From a checkpoint of a small transformer trained on Wikipedia: a variant of Adam for these matrices.
Each number is 128 + 24 x the weight over its row's rms, rounded and kept within 0 to 255. Layers, rows and columns count from 0. Numbers have three digits each. The size before them is the row's rms in percent of the matrix's.

# layer 9 MLP gate, 640x320, rms 0.0719, rows 314-347, columns 128-191
101:120136127142174112102129108114127137134120084152117139132150137127177108109150085140129131126151110149080132136092128145109107138150150159118147100110131138144131114131127130181112191083102098
098:139088159135164114139155140080164137131152145127111135184119131131185118117143143126112117108165139104100144162114141121120161158122107090070158103117137179158136114097158098134126133126138087
102:149105134127140112121118127139173145147142110146161088117174123133137154104090125122188139152134148131169107173130120116170119172151141128114106111145113147084180119122139108145082179143150102
102:120143109112132087127143121167090137155165084123093155120116108105142137108129102147114138098110109154168077141130098150127151127119129122131132123135128145138128133112144120109140121120146127
105:107113106129128151092099155175150125132118167148144125142132112112110178138102121111121128128133126157142113137179122141139082106136115102125132095126109143136100121149119074133109149184151154
073:154100122141149190169090134163170130105142124124122091154102074130117158097135147116123114107128110127119119149080121117136142125130135070131181141130144127160150117162112123133146156120092102
087:091149133162148132139100119125082115133127123155115142150145081128097116150111159130124113100158116151135113091113109126147153137146130149138103144125123119178102122116144184116150100112132130
104:148161123123153103117136127162130133108082103132190139146105148107146104109153141131127124139158146161147114110125109091147104098135131127127117108140077110126154135128150170121136165124142117
102:098112120148106158136123159132153112116091124118192082157093126137200104121166129114116117118116111149093163156139127132154153100119148163118126185135091134124103114146140144123111135094123134
101:131144148135128160148154113105089089127140167080170098077170130122116113155067113072130155144136149127167115128160129139110098133143154123123099121123092086164144086132102128117117109182106100
101:110105153060124120137101087109121113120145173119141106143098101097139112143136104121121142133165150165190131118131080154145124175159106146114101173104154090145132184112093112125136119100142081
098:121126128096150154115122115134105152168125109105142160130142174132101176101115121146137096106158116109112137134143177150143136131098163154110132163106145158184122144127115186152132135121148095
102:139113107133137109131134139140117139132153097093094110089178124109173085155111139165107156093125112135133159105111148156130135145153131136148141098085107152124116137119141122131099110138111117
097:137147150167123107130115111152114128158119126111115123129095112071105122125124164118151076148145112136125052126140101125150116149104102150134133139146072148143168102122125120162112117105125134
110:101115120141174128120097123106159145118135149093116075142139123142111138134175127058135123112148106111112107143134089119103149117096124141096169179142099117131109080150107123086127133123125124
094:131126111111135165104146124156166135131134125131074127139125135139125126133111087144167150177164134091148125115119109146130118158169113141134092161133145089175155115112116121160143157132121105
094:167123128155170100090084139131135141125130127166108138141105096113114162188101141115138117114117091128103113102171104136110165090172128076174114185130144171135112133151127108089135119174089134
100:136130103164125073110138124100083142110130105143138128121154112116120113137089124146131118157129124131139167151153148139149142146135094093158124141148164105179144105141121145158138158148114125
101:130136179147104141083140154155123100155143111162164158146119145105091091140130103130148135111113119140070148143126121107107095145136114108142135132140185074152118104098114134140102150163109095
101:139131122126144185099129141105134102137129126096123119112153132107150110167125117173090107151139145102104105138129091155095132129109148153180147125161139121134165140132102145162121120105092116
108:114123152151132118122132154130141103150119106132140126125103131117175157124109102128141132127118130109091122083143099074127105155108099145138143108178109104105109167120131103110111178128141113
121:141150132130102139158141141118165112100113120137176128130138110160111136117151108158183138110123145143106160143161133142149133103079120163124130137126133174162134129132121136134136173155132120
093:134151125128134135155137159179134142120125103083170140127147097133121123110103111156141118139164171140127095081152105145192186101119124125162146137118115147105178112140134123111121140143166126
081:126094100146109090121142091175105118100107112097116190148145120147157163183142124176132080111159137128116128148145119126093156063112112145124137159170158136113155177116129173078137149134113125
091:150149120098165161181106122157091114130130178098141151144157124123198156119118171126141154155150120147164137123124124154136137101153100079129125116142138121124134152115115162081120101152130107
102:124114097102102142115143117180167153131134138133083130102109110156117167139118100137133145113169142114168104136140162163133112128128129142152108141093155136146152133151114171171138122161105088
093:125138136130121078139143112122143110139129133143162155125143115111174162091153114125153160098166100067164109105118170144147140139115143128156077119158141137094122155092112136111169109126137109
097:138121148076118130100119125155117156121130121157082184118090162129138148134110093134108222143136140152168141146138139138115139145111114116118072130145130123150130097134094163203133136166139138
101:154126109143151124131106094128181126134145121123113162136160075104129129114075181114127145101108130143162106126111146157102194096127102145147114120150105150122118139117127174115116124091121126
109:118130141110160134095156107118161136141125134116090121151158119165089200110116114145099148106129105080113127163120089181124153137124173156101120136109130145136164109117148124104166101131105150
085:095148133146135141103156128147122168088130117140151078143150105120169080115119156092103148131137159103106101091128154141183101145089151119108105108147141119147140143130148100142172133128115152
093:144184107131101083093120110127124124093106171130140143127096168135128148168114140150128126113146118115165161112159162137162096080149088110162146137118123100133128099151121090117093125110156129
102:090135101108160132121093148106167168110117112131165108128147128172095158112110134164119134140126122140171139153153116164147084110121142127127133106118158147120114110122108127131120149152132119
105:168113135098150134125112147168138120147132134126128105125099117107109113130105134145126099137096087119120078104137119139120101124098123115130145190107164083120121144134126151207155094127096133
# layer 9 MLP up, 640x320, rms 0.0662, rows 314-346, columns 128-191
096:138131052124141094170131103122157136071115155115156108168119114095143144102182145131148168124119135140129116138179117127136124113117101118112094099165121137126132139130120178148169126158128190
097:122131139123176137114143148149147156134108139101140104096130142137114100081153161086134148131090121091140119124121075094144097153165117098101142109147107131104124081132137122178096081138106131
094:165145109144101149154131121188163137160100128105149123147143178145120122108154138118123082159138128140128153158174093188133106123100120131133148118133125133133138158130132136175104171137143110
099:154140135111160156145140138104119068113110157139136135123088128135121163126123102113107101110142104121176135131120138141121152154094126133127177111105117133177140147111107112134163121170136150
106:148149126061130117149126169091117171154154106135139126151096143119093146136096176154162139150129139145145086120104125119122135118070142107143147150121130097163150070130106159121138144126145102
099:149135138148141184146117114112168094135122117110092111153112096141149166147116118103127083108116091142102110128128079123108159164116150113089144126144094129125120100092139123094108165114134140
102:112137130146134126129133152123141167103162126109156119145054170108115144086093179139139152135165138085088136105182183100139152157179157124118115102157147086144097140118079116137114109114077107
107:104141126130143131132085087136119133109094127118123125109135109156116074127113091132109125131140141162169153121138081142123134081135116135145108151161160152148128136128101166136134136127166134
099:081118163134090156155108143130166125104123127128153127150086130143164139126167126149122109140110148140071161137126152119115135126114115130132113171098098118136083124146138129093096156111120119
107:140078115131129140164131128109093145106122131126162122120132077130094108165128132157072144137126113136178110148155122151130114143135117140105082147148114105176163111149133155125122095133059140
101:132091101121113150127144129162190122140155134104126110145140162124096168053129125132067132134150134113126096110115129077130127107114197157098102140135127153167132116109134181125129141155105145
097:144169100123172128178107095134125147126099108118143103100104164129080149120126153104144138114116119122112112135140115113115112158123155104127160094145144159113127135113126149130076122149099121
106:106114119107102117145121106122159125136140077074167145121086117151141134138144165184156165129142124076153178082180131172131119132096141159135123149093126140109129184105160141148144115124080136
097:165141130126134120147175143113112137101124074113171148133161135126130105120138162072136143109101115155120118101144155114116121101110106145141147177127121113150131098134111122144141119133162142
106:112145131170085121110128127135106132130133136142116181149166096131122126099153069150138103103094101133138116157125134137141113156125119169142134106122116150169155124105174133145149099110144169
085:090114126111098142130168114127128113146107144108114160108183118119128087147163126109130046144109171129105114088125110147164112142093108124074150124123119086110120139164167153101147114165121117
095:134173142139101161156098145126105140134157137125110128117137135170124126152135108120097119117186162101129132138141119141130125124150174101112120140142129116087122142177155111103143132135118117
104:128146138162113153127141103092116151099136146190116124140129121138121149143136117134159111116122130123116095131154136152109101133139140104114123113124146124152114147198153157081113142156098074
109:192137134110150218116136136105154108149130132114064130105125105101156118164147149145168176144105114138151164136167123074097129151157103141146125132140135118130152092120116088125129188142115136
102:141103131103101140111061168106114126131135151156175142107108149121057131130132137143146113145130115118145114144119138142093107103103143112124129133114114133096118077155111165143178144151148119
092:139120148145166106123190072146150125094090121121102178110140166144096113112137107125122144151152172095178137133132097173119124123119139140110150163124168179098143125132117139130136130133150140
102:092128176083124113142108235105109113153129092142176085109169157099107136092152101148121161080155141088126100117098141131146134094125128114111127132102131161125162108139116142144112146126106137
099:163180127138137125085102114176186139114139147109109126147117098167107153088133132145128134141151123138171108114132124102170126138145105093130120162113092125144133140133118138134143191137138131
082:133133127136185152137102139118176151138130138158135100097136087106088120103106102128140158175121144135142144145108104127115138124153125130104145122096134135124124116171136094123106145139155147
099:112141108143134081095158179132161141143114110130098074103106170126123139129136106140117118076132097087112118089102154138096129153157163168140111134090105118146089114116133039140123156135142145
099:151151116137116138100149127131109135141129107094115097127102144123127163097153122123134186148137120126101112143131151125106097149131129155136119130116141168163126087111139101131120122143099133
098:129152144140155136091113112140117071083154146114168155134107137135134158148140120164156127121134102141179119185100105144163128129122115164164128164113146119131137153107103131094132167131108129
116:143142133158151116146137146097129140139118102102128118141175142151117085120112174080119068089114102132130129093122126135155112112164123118143164111081142106126113137138164098060142115107112100
101:108154115114099155108157107189111123147136128110110171128160160131111089085151125161133112108121141147119120144156159131159104131153110160163127127128150163112093141153122134144126126111133111
083:128107134132106120148124131119139126106100121162141182145122119128084085129172137114151122146113111160153155094209132124137164126135086098148135097161143104113144118128117153166082168088121099
110:129147106120092117150118108124139119162103158108128144116150143138139109080166128149118154119062056145137140100069111142122121132143160115145126116148156152138120073106131132180127121134133136
101:141104130101122137141105132144140108143144135113141133110116098182153092111140160066127150096081117119112109115140114074120158127152121089133104145116128149098112150114133122112136129170105124
100:079086121143120122127109133086116135106157105134088127123138098160130150112133120110148149103114105101103127115098140155096108146105187150134137092137141138131126092093128103112160137113138123
# layer 9 MLP down (transposed), 640x320, rms 0.0592, rows 314-346, columns 128-191
102:117133167126105125148145178133120106169150145176108148081113076144117116122112132166143117120138097154155184131099116150139151105161135101132160126117120094139140144113115106134103106149132063
105:152084140139128115154178141131117088149159143118157127166135133169171121130115148113139064157129176125138149127122141115180128121160049135114131127125137153134166160076165125141138127108130125
089:133131171140153125115129150089071152117134111180108114155130105146145105140123129137104173094141125117110122134149127100134141128115144083105157091091115109134140108113160113144159081119149136
089:130112093126110107125112125180202104065101144189108077109139134111136145114136101148125124106111118129090115108123112060147145129105125142123143182151136158141181121122140157134096124086128165
107:112121123152132144125134107158088116125117190125127111101170159091156114105141154107114137103145134170160157137180126133139153134145100097152139114083140109133132137148153109095092138177131139
088:122115126099107084077173092106127125129121132153144166076128155137140091158136087151130134163150128120102140101185119153126145140113148163163070100142113130126113121130163156127132107101131094
101:128117113142108119128095101137096151125141147126129160147147172112128116116115124150094106095134082170116092092105125135081119108097119111158143104089147125184100134149150156156173137113155145
104:089122127119089106117108121173136091093119115139154088140147090110121127156167131119099150118138112159183108128127130071095132126107146129100149148137121144103143121120110104086087148125122165
074:200148171081124122106145102110113112124142145133063154102147115140129145132113141124117115124137143077168084115110103120143140147129094095125134114120134124152135186129110114112121074162128095
109:137126127153074100135130150125153152123094112143163109139066117131182157141178103130129180135098155114134159111130127135142121157135129108120131064103143142121148119176138140132130114096076110
104:131147088098107161109118104080127145152168099135083124105125140118131124156135150119156170121115158107131142090097138164110103138168096123123146123154094093125119125125103110138123107121157149
103:124146139124155163161130108157142152112143116117119166137107124105100110143120101141150096144136121146151123190089139134151112099134124191103117136105149113119148119126120147117121130120156104
117:139176090117138117151123079167158131136124114086118142136102087166117105111161126138153114135145149076120132115115097100158113181152139158154098137130160144119130090122084154138141163113075138
102:112146131170123181122130141097157131138175140153125074119120149138126158149136089173113113119147110124131125126141136155137129114144156145146082126138106146118161150144152117126147115125137102
096:155083149119128135091158121070159117152127122139082136144127093169100099121085135127095132114092117182164096131098153133133122093113115130180125097083176141150168131113130122120106106130099128
086:152128123108138143125144150158132133112141124133158076156124133153125158151117154152120158111145089138101112154135119114123169113139152148199163168134138150108131126119087142147111139086122131
096:140126101134175111168102117130134135130117140169095163132125136105125108137139133168168101107129107147178118096116126133099156093130098073183106141139144145161095167115132107085112097169136113
101:119128166147116123123108137189205112116129136147155165137103139112118122141146127134144109115136117150119176114106104124140108129130123143097146149108137202134145108126106075095114123125156132
109:104132071136110154113112131105155128151121137088109174114142115141151155126101108129110111115058137077147115167115124148095116170145132163120091131152126148133104134140124135129138137126117125
102:134118158171091153103129096122115128136119105146112150118121137134128131133127129144079146150089148093168131153145162092117064113083119145166134148118139111115153118137139120128135140111162151
104:147158159103152190137121131112142118126147159121116130114123151156102145131113155123141129102125130134102144116145144139155157127123122069167120101088096121162128125130135140149159119138127135
110:162127138165111141142090121121117135146144112130099161102123095146124095139117142141113087124088147132156142141132141125130100148098124148117132174098140150129137120140094114147124131138144116
104:108131097117131129142121092103108170153127158099111150110102143086123116168146112129099136147096119142128129145131110106158069121174180165135138127127117109103125164101128132122110118103154109
092:125126162118077121130155147104130131117128136137140094136118115101125093138103151123081147115122121108122116106109130082167123163136117113116094102122111176157164074130114098149120077140133138
108:107155134105169080137120126150130091160161133092105126097142143139183174105139131118134122137151125160115177083115103138117149137158188096138091183091113125096114128137189100087130142162158164
084:133104122129155149108121110164161129095134092134082123142086119151126169123101139106119132123119160078145143101148107160134142116144116133129135129070126158118153141148107136133185107108108092
107:170100119150161097107099116154092156111146113130117163150129149144089113118111151178121136130114132153118140135129156144119095134122092107106207158157175132112157131118133148136099154108139089
087:126103131074123091113104136154105134103124154153099198132091142116152103153099120116094202141114121142159125128130129109100126136124091085109088144138138097152115155136111156163111156132151133
104:089120151129080114137147158087187114121104123142119143126088102080166153153111121116117136098121144110112126146110133130100119182117128100134141180156128122122133107110158166147146136120108142
086:123129121114168118139147156161147107102151138141107110151149162113138198103084137175094143095131159086117120177099158156134102139113161137133111140094081162097122173117108101131128094172107130
103:104095124135140150083127137130156129088138133159109090116114109112173126123091111100102136113093187092112115090126145134147117150071170131111103121143146128157160118129124134179125136148109130
099:121124156126139136100121148121121126121105165137131150132110072131108131109147180164147142144135110117093189142125127119185107115142156135145091158150148148154085119139119120131132137119115144
107:116169101128117138091118174122153116101146087147145117129143147127119164116137113193118111136119140105126127132145128136141144097124127144128090123132159168103114134153099086133106140136174079